Weights of a small transformer language model.
Size: 14 layers, 8 heads of 32, MLP 1024 SwiGLU, vocabulary 32000, 22.9M parameters.
Architecture: rotary positions, no biases in attention or MLP, tied embeddings, normalized queries and keys.
Each number is 500 + 40 x the weight over the matrix's rms, rounded and kept within 0 to 999. Layers, rows and columns count from 0. Numbers have three digits each.

# o: layer 10 attention output (transposed), 256x256, rms 0.2, rows 14-63, columns 128-191
# v: layer 10 attention value, 256x256, rms 0.237, rows 15-63, columns 128-191
# q: layer 10 attention query, 256x256, rms 0.214, rows 32-82, columns 128-191
# k: layer 10 attention key, 256x256, rms 0.192, rows 32-81, columns 128-191
o14:502531452567521519550530529513565464498520509479441523564525483523483518450499525459502523497502510527532463548483475509510483469519515540555481480497464482546509482431445477559522512492504490
v15:545489513546548498514485523518485487495523554567487576491506516496464459567501519520503514510486487528470503497503498523490478528500493434521489506565513498544506501505498531510546477492451465
o15:452477479576527502493508514441462481468445460459503486539507530487518479481430551444542515457536528433484567481498482505497528550457532491453451497451547569471518511521481504410462535459498568
v16:537524513439507533522499518464536537482533459466521550529478491519518528518495517473494483506552487558477541513492509462500507480591451467536402536476465549478490444508484506519563518471595433
o16:536541518495568496462475375530426486399427572523446415524458454523466462495503454425422497469467523487476472468463483515513506498477492546466506497463502469509500519489397449486520466501422585
v17:524528548523512488506470518511493540480523532482457500524494465483508485455508555509538466489516496520484509529495473547521579491521535467497439519524472450481512512503571532518535484480481481
o17:483543477432511484497488482464425486493499414550502510542451511483517550471472538439520502528522528537502515499477564508541505448531506546462572512506532574483556531516479517526547498573510509
v18:472542495495567481515513406495511521518509518473511471458479456510510453480549473536508454501455530524459471427520451523489489532544503461529484467567498488505514469547534478485490504507486498
o18:507442484456469464499509517468518471523496459470490551488542521573477448532580569421518572536581480499493495481521488464452530514480530526482630487507561510501525512506546542548535504456494539
v19:525558481494501510537481508512483511525447501536554512572486507473534488567429462493456490492547535493444489550453503516496522474457520532509564477502522497504499528512478519491529442507526486
o19:452514496468493451513467490481456437425554582551522540488504483512466491420452505537521564578426442460477505451550509541526458418473535435418469563513488468540429534456576524519440457477503570
v20:533506509557511484521468519485524512513496525543561509500495517485511466559502469505423464498532467527528499477467527517473507552502471499500563472540506486511470516512457492505449478574507473
o20:523475521557453491500484555475479419477513463481563544539496449422472556475503441494581457509465520490529452530476435491553481506540488474479473577480595508578486559500473469483562498503521541
v21:499476550466431489532557449562541549519528509547524501449547484521430507534539519435545621506451479477477480469532513466418552484516481458504509471483541508548492461490532540472496470502546532
o21:455468513547559469441538472537463439478519425465422508457526486478470450519489480477514487501587510563484522509500535489505469499513521511437423521467499470521466472510569500575510504543481437
v22:563529472544490575547497507467492487513543481465517496540519464523479487523498537481459463546483534451519510518496554503479481502513519553511499465494525521494456497500494457469542534487500488
o22:496499468386476444490591509561517470411553457427483457511548555484436549502581473508479493499514516474465527527519462556551497567468459454494499529471534513410512465480564632459456487509508520
v23:497471523496516510428476526488501461504470511530540443492481471546517523497514522488530504504475512555502480511497502524473482527401506480461497522509497459516460480514472478471470435531551500
o23:498473513514448491481501590441521502499536505476523512569515518493499475419426476484526482541511479502515513490500477527500490434497573559512460418505507497491528497475425563560468556473455504
v24:505531541476494497466511514486444485462539496465531431525462465555457519457500510512555445455454534492539541493547532515529530477528503470495486585484478507514491537513505473500491490516473466
o24:558492504589424600464448454479559503512474443531465597514513490505501566490530501498473524487530456534560472502512519503514455509531533525513532455466490479522534514482524490476552535499524530
v25:543466551540452506500478496505498504482491457445483409464479468492519486462564469538511474526491502451550502516520525532506527562496490398495417507513511510470507531539501543498514474516484456
o25:420490480509580492452498525446494490535512538455464592519452437558446470500456557487528523526557525472557501477416535519461482551559554510510542522513500494498527487470521500517502538534479494
v26:506473541463431483411494488460542496507484470481483494546496539512443501520534468539485569501512541500467494587526444536506538564457500532482494500485521499500459493507548472474504503492505512
o26:494529481433519458524527547505484441532489473506468506448505480516458417494511438474527532551451475499493510482513490551544510406441510458508431454541526488479417477502486515484508545538526397
v27:491510481507519456472466461496522509443458542480487509449502457471529534494443530474545494558520456511486523481487539503446587524513478536475486482484514467491516498528533570438449457455458528
o27:517469469539512523602501478420520504525480497518535482586532487494493520546495555536465525508527470523501485544512421488467492419533514490548486497527469423498500462448453464498525557462472567
v28:517530446467543492521464528453505529478533482474477462519487529534512594481535501486534477508479499444527508524513492475493560469489496605516521462466532550530571470487476426496507512448499456
o28:501461480508507472460511561534475468571543503482493553454516520438516467504543527484468511538489487518493432520493482515545520481516526463536556478464451361482508463532476546414451551495514525
v29:494496508494548473573558534482461496546513483507517504489489497486462453527534557465458539538504479449528549547530514425493486423479491524493437486519484600535471475452492526431494551473537512
o29:479448509448591525493482516506509538456474486515460452510528535510526508522482535496568467479527569514490445484550535563553505514440511506496496473478526363504537523439510518523447471547469503
v30:509509503490515516500531484459505487517536445511498505519516501533520532503505477505468507468464502578522539495507452479510584457521503505463545541483505480477515496504499560418536512494376451
o30:573478524534460453498503541481503460507523532557500555567471430497537416462482467501556526528470467489449463634538464439548459524476580532573478498583534553517473439427501559517456510551552543
v31:556497585476502531473535522558482480524545519521485470516461508489471534478542484501507533478482531527530484401470525510511475500487489434495498453498491419437508540469525531538496510508580494
o31:407502465464500503507527447464535436541431503527433521515489473490461576463546476448469501436439467546509552583526432528502497526542496518506545524486583612504591507480512431570494521469452480
q32:489521478533593540476475497467443473497416496470484464529442490437488551577500471431539478426495450513486531496519474580511426455540469531447461550506522428467509542405537530501510514489455535
k32:517517501459489508538488461573460577464526530507469482499521455515574506481439497455497419513477474501451465453495513539453410427518547545383484582508466610553467563433493465533466533540437549
q33:543411575484500526530520527447548484391538481603388441426521424434338356460570581484400516398565496595409406297622514444548550583511569342668550475583506453629501633600525398340584575498329583
k33:392413514515461486489459536455406505504456494448512447528455485529493487542512441418471537539509417487517533453482453540539497525495516499616482484576546480444515439530550494543522492479481569
q34:481550543475494510552572463438487490473479529557528509524471430528497523480517515501499523476471541551479499499485529504524549483549535545527499433528577526490501495460430548528500537487465533
k34:561567494511505505494411596457498485472503490542479500528548427498440541459453519517496492487462562511501487476517448439476475462481567490541520513505513571501510533490427522527509492481508406
q35:529515502503488494474486524537514517515483554503480485498426496502479465505429557500532563501509548509472540502505537516527494513540503454529517488480544505544448506438526544496458476502471465
k35:484493493468524492442518499504551531490498530457510497473544511485467498515546502502516482454427483512503539420529516521496568449554488470506482415546483501476483478508458553520487550505490481
q36:472484542503451439554517510495521518491457488495477504562485539513503441477427525504535494569552504497507511470507532510526443489496535463492436485518446519516484580512538511482457531574536537
k36:531437519501468465522581471537505518493538529487518542483497482481487479578535533497458470467506487466510481469509521528502512501506505530519465480503522453518465509498499520495524534484499483
q37:503531466525468460478502557494512446508522508471509478507483524484518538497472465501508497477516530563445449521495519460499487450520524554476495457482477454459534480437501516527456494498525467
k37:469506540518449533484497518505449471516522490535496509499498536449511479517462526530510519484512529521530513507500529494478521466504514469530521469455486468465512516426482522489495494467523495
q38:489538562454564498534523609474444569453476463508487520501444447497515497507485479483518506491439556493476498467501473564520483463498467515502503466419507494535447514523477520453553509462476529
k38:490532461535496411549499565508519484539460512529520482497518506470567502489523489480489497472506553472553484488451519485503460485493516481461481498478523497534519504485486561555506510477483532
q39:565502454516500480476567538475477461510526517482527536494516479478483519535539502495463510481552482556483551477591469526534530489505486528448502505489556482449466487498521560453520438530424437
k39:461499484513522549456525476463433444489476485503509476488494532452499467500490520537531541461487517524555475514512520476488545523487512535527492467472501525557510504478502515456513457456538517
q40:481427549526486474475550498479548535508552425449486518507446454503592452512455526477572483631500493523479567476423486551581461450470580511410492501466497527506473524504518522503500518416531490
k40:476447470469564545515487512490493479467563514487449533500515495554485487490501506445484509524512536468499515515535487504461451490507517524496489521470505526543495512472527508505485490493467504
q41:479469554521463503414543458470498501523566505485467533548460490488469513430512518527433504482477513495455519515464492453533534523501480461509506521599523483535457469490531488471488491510444501
k41:553501436439567496509456494495431455522495474485512535551445462466477559481498533582469510509473600548472445518435469451461518486526494461586479521508471534493502456506404450479497477459524496
q42:483491536500578474480511473525532538528494531467477529517509456491528508477535534416423523506489493527484438504529516518466506521475547471515469538464568497503392479499453492501500507490479483
k42:537507486456475532500477524475488478498535521473504498496501526474495489471464494501515516541502511522481496539488509497481499490505538455485549493498491532486507515471477495511475484504478513
q43:471487426512477487478485472513456505442482460497521517555526573472492546511490520458532497482495445530487498516560461425499486518586531452486545469533464545450462499481540509504570484528577473
k43:493515488468466505510531429481548515501525510489473454507510510483529495515536502550483514510488518533533480519480488438532519494518564510482451487445480486389491439477447511455491563429500489
q44:585482479515449487444550483542506588447555485490444476523476486544526474548506440490493558489524519471542532509503486492480544563492549440521498497506472567503474468460441531444566503525451443
k44:482526514527507452560552490479545485468489524530450497538532487470528558482500477531513475432538509496487528510494518440402523515522506518529476493457512549463547527438443553540531514516478526
q45:490505485536504506517459573458441562503517476432501492451551466517503518556497491546526513524580549617501532468556553524513431500393537519389538419463502504515459468477555462557456567511553502
k45:480569496478539550520362430457460510509499448493483471431602556510481437510419476533588557467536496490497517497439439457535543379478473518358516504401441580413510512497633499522453551456512410
q46:467485490562447474542516582454444507550488494453502478485536469502524518508462506483539453465480482506430512429547501483527498524519528481508481515398471501519479548450516452526486581446485489
k46:514527573496428530501581545526522499493511547504492562532423474543463519501508558460521445483541486529426480545491480480438475531504523502452519516500560475531510506529448418488508477482564506
q47:550497515493564399491560512513525534520564496528604470561536498509561540460573521540566468572588532514523540548557502531509428476461501525512552474512447489518508454499426520525490487404601451
k47:519540440544500456561548436542598516482517380504546491548546605486457482486491495519547483445546599505504506446644534504471525504505530450457458514543508479563480489481488524497524486474461535
q48:481419508509501522687560563517523482442452495553448501504502500488393447556482516442447501431500466570458457481505488451483529523447445388466482475502527392529508508629481480457555522531499517
k48:528508502504526479522529580561496484509485439505504570509508498469506493438451493539469472552519519505479451581504572487404539470494489501472538557441477538503489595525528507383493558544462477
q49:534503533579575518588480604449555576290476622397533507486491541498501450416425511532546379424519485457442532445590467550378445570411441412571434501594557373579447714342564564481435520605469623
k49:433566467533504470500443506556520473521455452495489504477551535461499454460511466504527532521536568484503529489510518498547506517488551472498522481496461470482516451596572490460521497470515459
q50:450416463516510527466516505509547501531517524513410523479484528488518366515415557530510502515505514448454497545469504450518480499487515453539437427454487470503493567516526526517418572522532498
k50:474493461559516445486541525507498455536513501501522499533468473475516501450513494525470526494493507458526498460527538460477522514535501515483478504504489477464487537532521523516472523501516527
q51:502507493518532473536460596508465495526515486500447535503535535533511450550494551495536500549511492501417528516492546485513446395493507407464483510448465456538444533524478508511496464538512498
k51:496604514526504493510414613539508459527519522487558428479511478498437424450491535474482523482520559504536466472527506496505494516505481488502521470480473499444557521521541510483477529473453473
q52:494525452459523509452463483507448440460560480464518455499431556450482540481524466543552488427516427471533519484437463475464462568493527534445476561526411461523538465512474489598481500506574471
k52:545511555496490514499473500465511517499522503527509453503478544523494457505494529472502523498477493483473469526470524462475518510488515524474517493501521494535492514487472501451513515494462486
q53:522490510523472504523481465443553474500586421477527486545525533443538521497511526434479533550508443443493484556495461413506549643516528573519489514542507552512534489498532403529540501445499500
k53:491565554460517511483523516542509475438506496486471514541517433520547501467511549553545493522493553490499490563493461507457522503477462531519517488495470577553460564525457508517440515473517447
q54:557549454483527469500500512547502472464446546487493503492507503542439508477495519548524465461523497412435477482435506498511575531478432537516496500502494466499494519540451480556479480475483483
k54:528525535512527472480513433533488512426554486538546514498499516480545410491460527523460472554516497457504489531449526544531447555485512537469479526531506511535477513545484492564512539494484464
q55:532557584537501524512496535530483549471442491506509498534508531526575517472450468517516493504476543511521586542505601579488441426569509518477510492523477417545486487502502551487473536602554442
k55:509476560530510510460487501540498497483529515536521509515489521520493494519520484517505478540502457502429480501425559553506467487468481506493514504487476492515478526494540504435488530508487565
q56:544403528435501527525528482541548530546528502483478536477492562503538495489472494558515494449552499484510583494504499512510494531520533522435467524514482554459482462514418420539431459534545495
k56:511446552490494535444510416487473561505465472502484500557480493513539512513522512476488474499531429531517539434503446478523519566501442517551425505552506459525517438497474464511450459515518581
q57:475568529499479545503467499464510567621512502469525588467428470540535548532514464565465445482468561532562450505527528480503497456523457503541441493540474489444498485515520475469501511514520514
k57:475458538478536534488524473502492490525514464467511539517485532516498506500505523522505501537491497521500480523546440511557535457517469504525503456482548507498536493534463504501482487527480527
q58:507469544469510481475461480558470489439544517486510501507511545539522485541466471495507536577515495442497502492506525501528486566474556490421502508479475562510493436473455461530450470500584489
k58:436519483499492458511518510548475430489557471540516556500538494469449523493533488528433484534514525479513489497544529523415480489545494521557611479499498580536515569488559488554524600495404501
q59:530483502510546490490487495460492529461447476536550537483524507548513520457490507474523496488496475514620563483534527517539414453478495483482503508531519550496489513538480487503543532518531411
k59:489465514513496425528486492530438456520481489527519521477504566510477491473524544516471479507499502477494464532515523459479563500505492465494587511477477514513494499452489487451533549522509490
q60:559554486531490434474503510473475584467531503557489511514500479512488489516465497487545500545487568483540467471470537485464467465475424543534522536482452434510487485557483477508480500479522497
k60:484501494577512496552543574473520574453492498418529442592524467535507616503486500475475533518459485432519411471440524516360519558472480508545518514496519513480571573535543492491425502521470563
q61:454508554497505525516533383497472475492463478533464438476512486519471550506518510467528553452497511450505526415444502446571537594476441468530512564439512597519548541452511482416549450567426533
k61:528463452447496558520519427473531553539600558512494491489460500500548497496489500499520515518457485483484513443489485474523506516467506486501502470519435465566529523499519490451457541544486490
q62:507516536570509509518492518529498496509454397517432506493540502484418574482536537549505509495511532509550540526547544503554565538463489501452552546467484501490410517565500471482561463515532513
k62:513558511539506561408456456448561462492450502464518500540513509527535491503545513471526537472541529438493542521559501577440449564469529491533552472469577450394531429576486486497515425437539543
q63:495506442416493541560456502440498509471502510405435491463497452467467479500488493556522460533503463412501523441502463558447507572465544442430481447512510465575502522515515438532548536543494450
k63:464570474457476571472562431525453579523430528490469484481527464528441517571493520508507448505520509482506492465548526563486473460432523551509478452507506514590474504447467420510492513550473523
v32:527438567542482563514486462534509499457426525501503431488450494507540508489444474482468453469513533419482514496510510546473479496421520489526520498505484490514599579439536538486435659450501530
o32:560518496504561555510527568487538568510524532544564474480523446475462594455484517542491481583476566452530472537518577541409461535489493486455564522496505533549501481480484431454448480460472519
v33:513479472477480520520494532499520472559519485458535510473510545527481505510472460566473514480534461576468446527423453530494531513438455411478444525548540479489569464596454457516519465521507496
o33:490511500429483523456453397482461440422546458553456462584553556475452493493469478516555569570476564462531563543576577526506505507483490423424523447462495525505542402533516484544479520591532467
v34:512541450506530508483498516469512461529531525483453480505506490416552506512470479500493494438479458573466554442448546444421508513475653600524514524555505476509459443430510561482490520522531534
o34:459478529489556532523517507530471477555532478411523494577457552486539567463509522547435492533473570453490463446470484466569467461524450479490500465523499487456535500503539462604530503420503476
v35:405518538553538542434483531455485498506443539469506472579473501421572533473483471485473465461508475506596525458499429459451490409499546650445507542467518488442506521539551529533513504497504571
o35:518393520493389522447464452570450487486435473501522563439522505530481509479571478509545498537491521437537458483480585390583518594417503461501588541558484609501550522508467417497494530506442537
v36:549473530469503478479550515599502559477492595545498497561493546498515498521475508527546483591484543527604449462493510458443526474565447501455530518487486595525561554555481506530521474527474527
o36:458532542504500578494526544547381567469518447527485394509532504533483474550527515477479497414507508530441477460547504507559457467446490556465581443526526544536505507515547487443501507464415383
v37:514462469492525545462519527452497542454510492495570511489475468460498456496587501480555496491529465477516486531526515477531425499515538523511508573475511476494534522486440505523456468564471524
o37:475467409491460464521548482551515490494610483408473538497587479529496469527496537474465484549470471564446530547573468543487504561513536498483509455466445521511475472475534464459555558460524466
v38:508498478471439529458520511479470589549525508532586491504498493532465424575478447443451511532531479472497536552517437405460486525487463469487471429466444492455541506486533528447540549530538443
o38:520529501473494513430468562540561509494543532522454471495447556454483509474497566447424503552492525475455571605512497530447489406407458545495531528483467384532533464563497494513479455471517521
v39:542507459540479483525505489556528494517465550533478508561514520439444471498516418496550514551521530468489497455470545474529490453450482480532491437561510466450486497498499540497470509534476518
o39:458514486599509536523380419519503408532523547546514544508515474460484531575469499501540555532530568549510445397472416530436537461477452435502477458529506508571553506507549503570472524487480446
v40:440518409546455477513508520504476564529486522440536545591512529506470507481522499430499504404518495490563537526531537544430468417460500548434503489495530534512464436502540435536530507506437485
o40:500495533586544535592488453545534447591483467502422538445470531516489491415578508490463488458444465470604479534471457506502523567541517482588513474579465484504533476505417451491465495529477494
v41:448521532515485484480518465529515468481484455529442522501552543472489559513528542492529463501483542471558512500549459507491453519545501504521445487510463530478481474482508482535505480524511558
o41:596544484513547538562465511409544491519468487501497532493462536422491518558492490486431461495528471472448536432421568479534490586496506569523571517551524539524495534530569385502457558476465484
v42:542491527531489558490475501495431516463527556518469432448534537570443504601523559506477505502515500515591495399489464455526516612498493489506521449538443489512521561498500441525510470538526482
o42:481520530442473510521449500452498466481474441524579459552467468477486451503506502590452481522485477440385490505624543474389549501561525530557448401531492466413527498525519518494426527515545541
v43:501502543490497527534523589460516438485452401498572525532489484486492506516505518510506482499499492550535484525474527522529536474474503472510454450527469511510503461493507421476557570517471523
o43:488559550486491527499519477554500455466524548513466498502528490465547470501476498478509459422559516518444494502484442453467498581504539473480554494428537479496499475429597497494448473538522477
v44:551577494465516500588475449485494521493456592499504466553549466550474565441416523453485505524543454469491577474481410480542531498515545464491525571492504507428445471498538454436533437477485545
o44:510547532517487523396524516435523620551533523538499433494476454384511500470500459497535505459430482507546417497403530544477554567442469512584497521531488385548476448509518566509478534416468530
v45:469493515519492506575464477490526453504461488467517496500585489565464507491558476461494533499454520471510414519557519490445429529543560507427529504521514515434567508519518525548490527498499561
o45:519489450495480537434460429481522540507588485499470489461501458475453521516555455639499520513535530455489503408390474522499512520456537484456512466484405400466527543485396447512502556523547529
v46:458532518487477475471466517511492514496477478486438498510537452431410534462504520464502498444516465486522529440489511542481466506510590458478443567534573488513467509527480468529486467502512518
o46:604521468527533468428478481506533517443424485486474574485484530473524513515559529512492525472546390503526463450581518473575563544510463475524523514565483459484509447505423531467466468437416491
v47:516491461469464527525520463540462475526479598531533484484458521443475513523486561496484570460438476495517451477517468454511521504467555491515591523466451525514495518482492503464469446534513484
o47:509473525514456438467451490537546525495509556501490464501541485541496438379470520525486504506528590530489456553446475503577511489440421526496430505502463412478519491413526546469479505472401505
v48:562530530517532519531457468458535553440496512520495467557483551473491487483522466549438530563465521469501492480502511554458537508514442503519499455547484444499440530464495471515515503474472474
o48:445504537556517519378582456517504565579506484471437479503451430471471540572452562508537449439526481557573519529499549474566532501455468524494526562482522471511535512550470450569505629536600519
v49:502503496524488498589491535488483481515550527566489476436576486480460559490521457512466526491502428497508470504557533582526497547568493505480460492491516493514494539500499543560494558477576552
o49:423502465505488574538521497511558471515469486525475529595482532553534546524581481564505450423510595485502483509537517484511509512558420444624489535483514570492452433523451482445460552531545449
v50:503497529518489489536530485498510466486471557515504517490532487454480488521416572481498453528564465510435515459519558527480481486498420551536518479501496492446450405465499503511486529475435485
o50:529475499521497458469571475481478523455465490568513458488507425599533505497481461537513517487494520444394507571493492482507449471524490501480554500516505415519497505479454511465559471507515415
v51:446489460492530532502465512507478531511579492515489520496471505500524485430522479520475497532455571481519499531532520470527465499483482487511476490490437472526458515534428519524547531529491540
o51:493459568491571473473498515455485477496587478531501529486562507458509483468440469450588450468534417572495515470503457515550503436484397510491519501513517512453548555522418433573485506532483518
v52:533502536447510486541521451507537538552510474595489499516491530534535531457466473461576469471506474465515475459525490498456509466478420556530515476474550452516465520460562457514498511513487571
o52:510543415492537589421480494483458529495498487471530436513482502549481463425559556528509533550431506480444507520521526396528586538522491443461522611498529492506495419545505545488501502534515476
v53:441547548500487481556470454517501441481547528503479487534544503516518456504480475493491504394466486572502522508575546518533485512535459489486503546485506510511519452526392483522390510473471525
o53:479528492498493569476460509490487553497449477558520558545476501480588472518519441485510472450448497555520461556436520463526508424546509416510506550605480466536465511508576543502507526572473463
v54:439476493546430455529538513491551559526511490514496504525441568493468496541505493476521526532485486524457451524510548501522601446542482550507498534472512539505498499529552478498490490494498557
o54:474440517455491592409552479565555487446461514535526475436582562426461536508528464535515563429566463401519467590455494508536570543566499506494502472509496531502460526470510521535534536518485495
v55:534462471517545509437505530549566448541423492518516496503523587473471528462546459464487487515435549548481484531514551491523495455493489486462491481521455548527450508410493506496556466478509509
o55:469536480494443569499412419515518580405534474515502537483531503485424488505561536536453500505571438499620481457472403548458598445511475473487497502528535470520611537501535470542449544504406544
v56:476464541479459575571484497552470552494492519539464503585497507504534533507550493473527563502453616516530525456577397468573508554471558564503512483542537518476528453508515516529521480506524490
o56:508563507525524547531431509578505405480484437436466527488451459508526545519548479460443527508460537502443500496549505475494490508513480555500489451518555372530562509417547496494477475542506510
v57:524524509497500453432503468537486504459516576514462567550480528491458575539392459542530486564542454467500482448448526543492564537460559464535451522521523471488472406548467493487486537486566502
o57:533517552482480438470431573523431573493500448557444517386507491522549428460476421523415495532461496480476441503584499482527453467461530597433495515396427493421436465462482553501555561620445496
v58:479509542519575537543548498534485464557469494472489514445556501484491450504483487472520424497495498569517563550532521451434564467547469532495428509519486555438519458461436525588505485482507525
o58:460528515507488388475587430468529394546485463524560489497514438423467449562459503528541471504451436472530511485504493480560443543414491570450497545487485549502536488532444454479559533559477501
v59:555536512501482477468477492517519543430564437529491516562574465554476488469533482487493485523516506455497578511441488515544499463505484446546508475551457530525516592518472462507435453482466509
o59:496428542551505489524519566468528388466450433473496604494470512446458504490492460532555496537487497575526559539428550580518508506488505566536467497516566529433474505526482543543457503562475450
v60:496458563531516432485468514529495524456512503497501535566480479527447473507521496513488450484501503461479528517445460447517424479492452467470467462533488480495516520519476490514560480517499515
o60:557548518460457503447445486457395530471527529468446509514531471471441523565516529453567481437440568453513490533524587525443529512531506519487526536489573530460453479517552477537547495540505473
v61:496485416534485481444509497489516482476507483502573477484519492492493496498485455495522423497517531575488450516522486555460561492457507580480414477513458562486507460528507427518500444502493540
o61:473561461477457543547483523500506489531513481413536503589418500511433521466456456509479567527553523529518478475466479502470463604521463567522432380549483557529564519494573500451440477589516513
v62:439497435462483552496577545472453489469495499558477521479468522544499495433493464546480551517531501547507554574487518523398513520521489419572445532470499540504518466478553576519622442465486522
o62:427471565480524491523466433489473576564456467540435467468503452446506521410446476492467479524473479513518428553501498465431408482498466522529541504549460432489490525541549489496510506561518540
v63:415539451493551504562559479496481542504547506537488465475448510459450453522499474534477489487510451487445456477443504460494512497527533538531460432492471426500547511540487479525493500531465537
o63:460488447531438451501444478549569471484501463533524527431552432474516522605471515466501533531532614548542470530506464536407473420525584467539494463498483587493442492570503443461534571544521486
q64:575456492466451477500478523553503464501482482549517522484497506511517495410526512549542527508483597452540499461529491512511574491421550497535532503489510489459487457406515524477468516501454462
k64:499516492509548497490486496501449515518465470525529536460486543452492473464447524545518495520504583461487463512546519532481460517507543503479537523475472507501492529529527446483502533525533494
q65:523565501512491544522488558520520478484496469558460549504581475505501499467503511499539486538458526467556447452496545469502536518449487496461524561500501506477553489474469452556531488545457455
k65:511525524536510487475640508671506488500491455454521630511483492438429532549500603525482437484520605468433491489630522610347472537480549501544555469515503470561444601555519480438520465517448593
q66:485503494524521477503541499464486508459511462544451540555552485574482474446502503478535523547500532475482467501465513504503508453473465501532508525490520535550501539518501486543529516547457519
k66:499526462483496509496499457501556500490464532504493516470505484498444473532493483497476464479521499505502502487519512504516544467495513502541490552510504468536499472467464546551525469512490469
q67:547558475527464513493419492576546477525457527466529485456499466499490480538499470527481478516489450551492526531502527507468517498463561436508419525511507461491495400482527561480511485456512440
k67:452512473499476470484511515478470537489475494467496509518503499471518502477488497513470483496518510481496506476535457508492493527572551512514517473489563497477491517568500436486510539505461569
q68:511489517487532509560536467461518469482524477550449501510535485536535509504481531435477565548514545505482462491480525482518485462530424495583499492489478509497485528527441533584522526545498518
k68:502529509505512544515474534483501463493520496526490489494513510506497484452468468485541496473530456497492456556458530469542591524473470521489510565467494559470467475475516578574523432513495500
q69:466533474521545485496445469526477491484522479480542528560507503522552489493488469520507474518511505555451522506505509497468458499482482482468499463463503472487432473435484518544510490548502424
k69:438447489508471493524683383567504536519467497497480572501474513519549533562522540514486453517499505517480531479554450550543497482523472477493439461542495474565456506537457514458512502525495571
q70:451523535509527481520481481512549522483532563490471488490476502545493452464463540442487444487516459508502494490494505548505469550466451520499500471513504497445488579476446494516500546500544558
k70:471474517469468468493467534527440463509432495505506507477478514526457448516505482487484558523525493478490530499545537525532480509529532504530554507522546450448515494487533483576542474460500526
q71:485506467517511529511431512476528554457485574498472453529518516490480453469489521445455390510458475449499500494486538545457504568479520453520520494525541453486493525449512500489521471489471579
k71:510504512502461517489469549466533503468485533504510475553492516538517496487503466525501537465493495477475533528498498512511501544471509513522526469460514493460531420523528500527493509482530468
q72:477490503510488443489498425545564504458506477491443482457505490525530533478482448537527571551451511487546553581503528488455542456493507538514530469419464489493503479499528517530488513500519503
k72:466519511466499491468497489512531504500480429499470533467508545460515483512501462483540543543537463483496501503476482470499533476506518487466530522499469493517516496503519521569514477518470446
q73:436527524509528501463503486507524466574446470483450468522480432474489524461542470515550529449517546518462552565493506509533529544516518524433490486480493513506492492522439493469507509448516544
k73:487497516495514513447449553558447474524458495491475520484509539475487440506506475410529515519534522501431538468440533551471501504478510522482569493483532555434529544488585474563471489509471465
q74:473496530516480510550442491514513460463513573475483472538479521436521450519463481531514486499483480472456487564452470465473541548548554481501483504528482496549533481489465474447540423474527567
k74:487499527509515491513477477461455445481519553522502460483471520463489458480454468477521503500510454492500488520482480474539456474526515521480503447518527497480495463479454496511508538534456457
q75:495531477472535454560486423430534501570520453519473494478468487470501475541497444472446503555469478513491459542495458524497426502464486523516509405472476440495505513486479497499528546477513513
k75:538547502510527520483514435504535486536517476472522470456506548457469506511500491525516488523498538453580507513477505526504483550530482479482425455498545484489463513495479513504531528501520509
q76:484531575488501491487575576442518579434467565501558468510464430497510468516504450504498433517520545490526451438530587565441442485524516543507519436479527411510464545495490493470551449464538496
k76:432593468490475619485587567479606538486373581526542525558571457495366550585480569500447480447484638542513508421487468538523486553495537470494508438525549421605482495427437503488543552517450455
q77:455454491515506457460541594474523560454500451526589588508527546528569570463466543489543451492490504559521518501525515508558451517514483566472499492497515472449501493532496466552527527480563482
k77:501481518468496527514445503465496548499454493493491496493477519537525489526493534491462489541495496502498495578515519448516508521502496524530538458517494490482520449503515542488490433429486500
q78:466461458469554500507448527497504501508500499489531489460453501522526521511486472545491460569491442512534458555524456493528506457509524498466509517517488499636538469499423462467454501482513493
k78:475414512502517500525510544465513479494481476461487493517473510550521483469445498480434486583530478445568493471488497494485448478531451472529520522494498471469488494494418461491495567500477539
q79:479548493519477491501516518420484500400505563512478474496537529506441448471494480457491574479481529458445493489553478473463479490523532492537541417509555475469519561486523516474488543482469551
k79:417512472550534468517524548457510529490510529530491471495504485523502544507534467436519546504456481464454480546522513503521510522479504475522462502461541409496411476488471567516525456495470501
q80:450507478548541402401562542466544519490511515408535487494512486512497455501440552527479526449439528440478559497447515494495442470495497577492457487465458469533497512437481409510515407507499500
k80:577572509485510440534513605510610541430547595503438427523421440516606520443494480480483440450466457476461492492460535447484429540499528468408523514458457481497479537424440539553448505515477523
q81:478512464503534504456516528451512529469575520514492484532515549494508469533483530567471471470476466461414531480503518483480479530496526488484500483469449513535452555496503401502536543477572472
k81:511507518521508532532498536517484469503542506504487460512550479526523500478502477466476495520514471478540489480512534489481534482467498540492488531512515509454508481496499549499502465561477502
q82:472551481532531533500478528458493530512551497508524492508498501530497490499469489578508461526453522478495499468453472492526418553504511452536447491483457466469474510576507398526473460483539458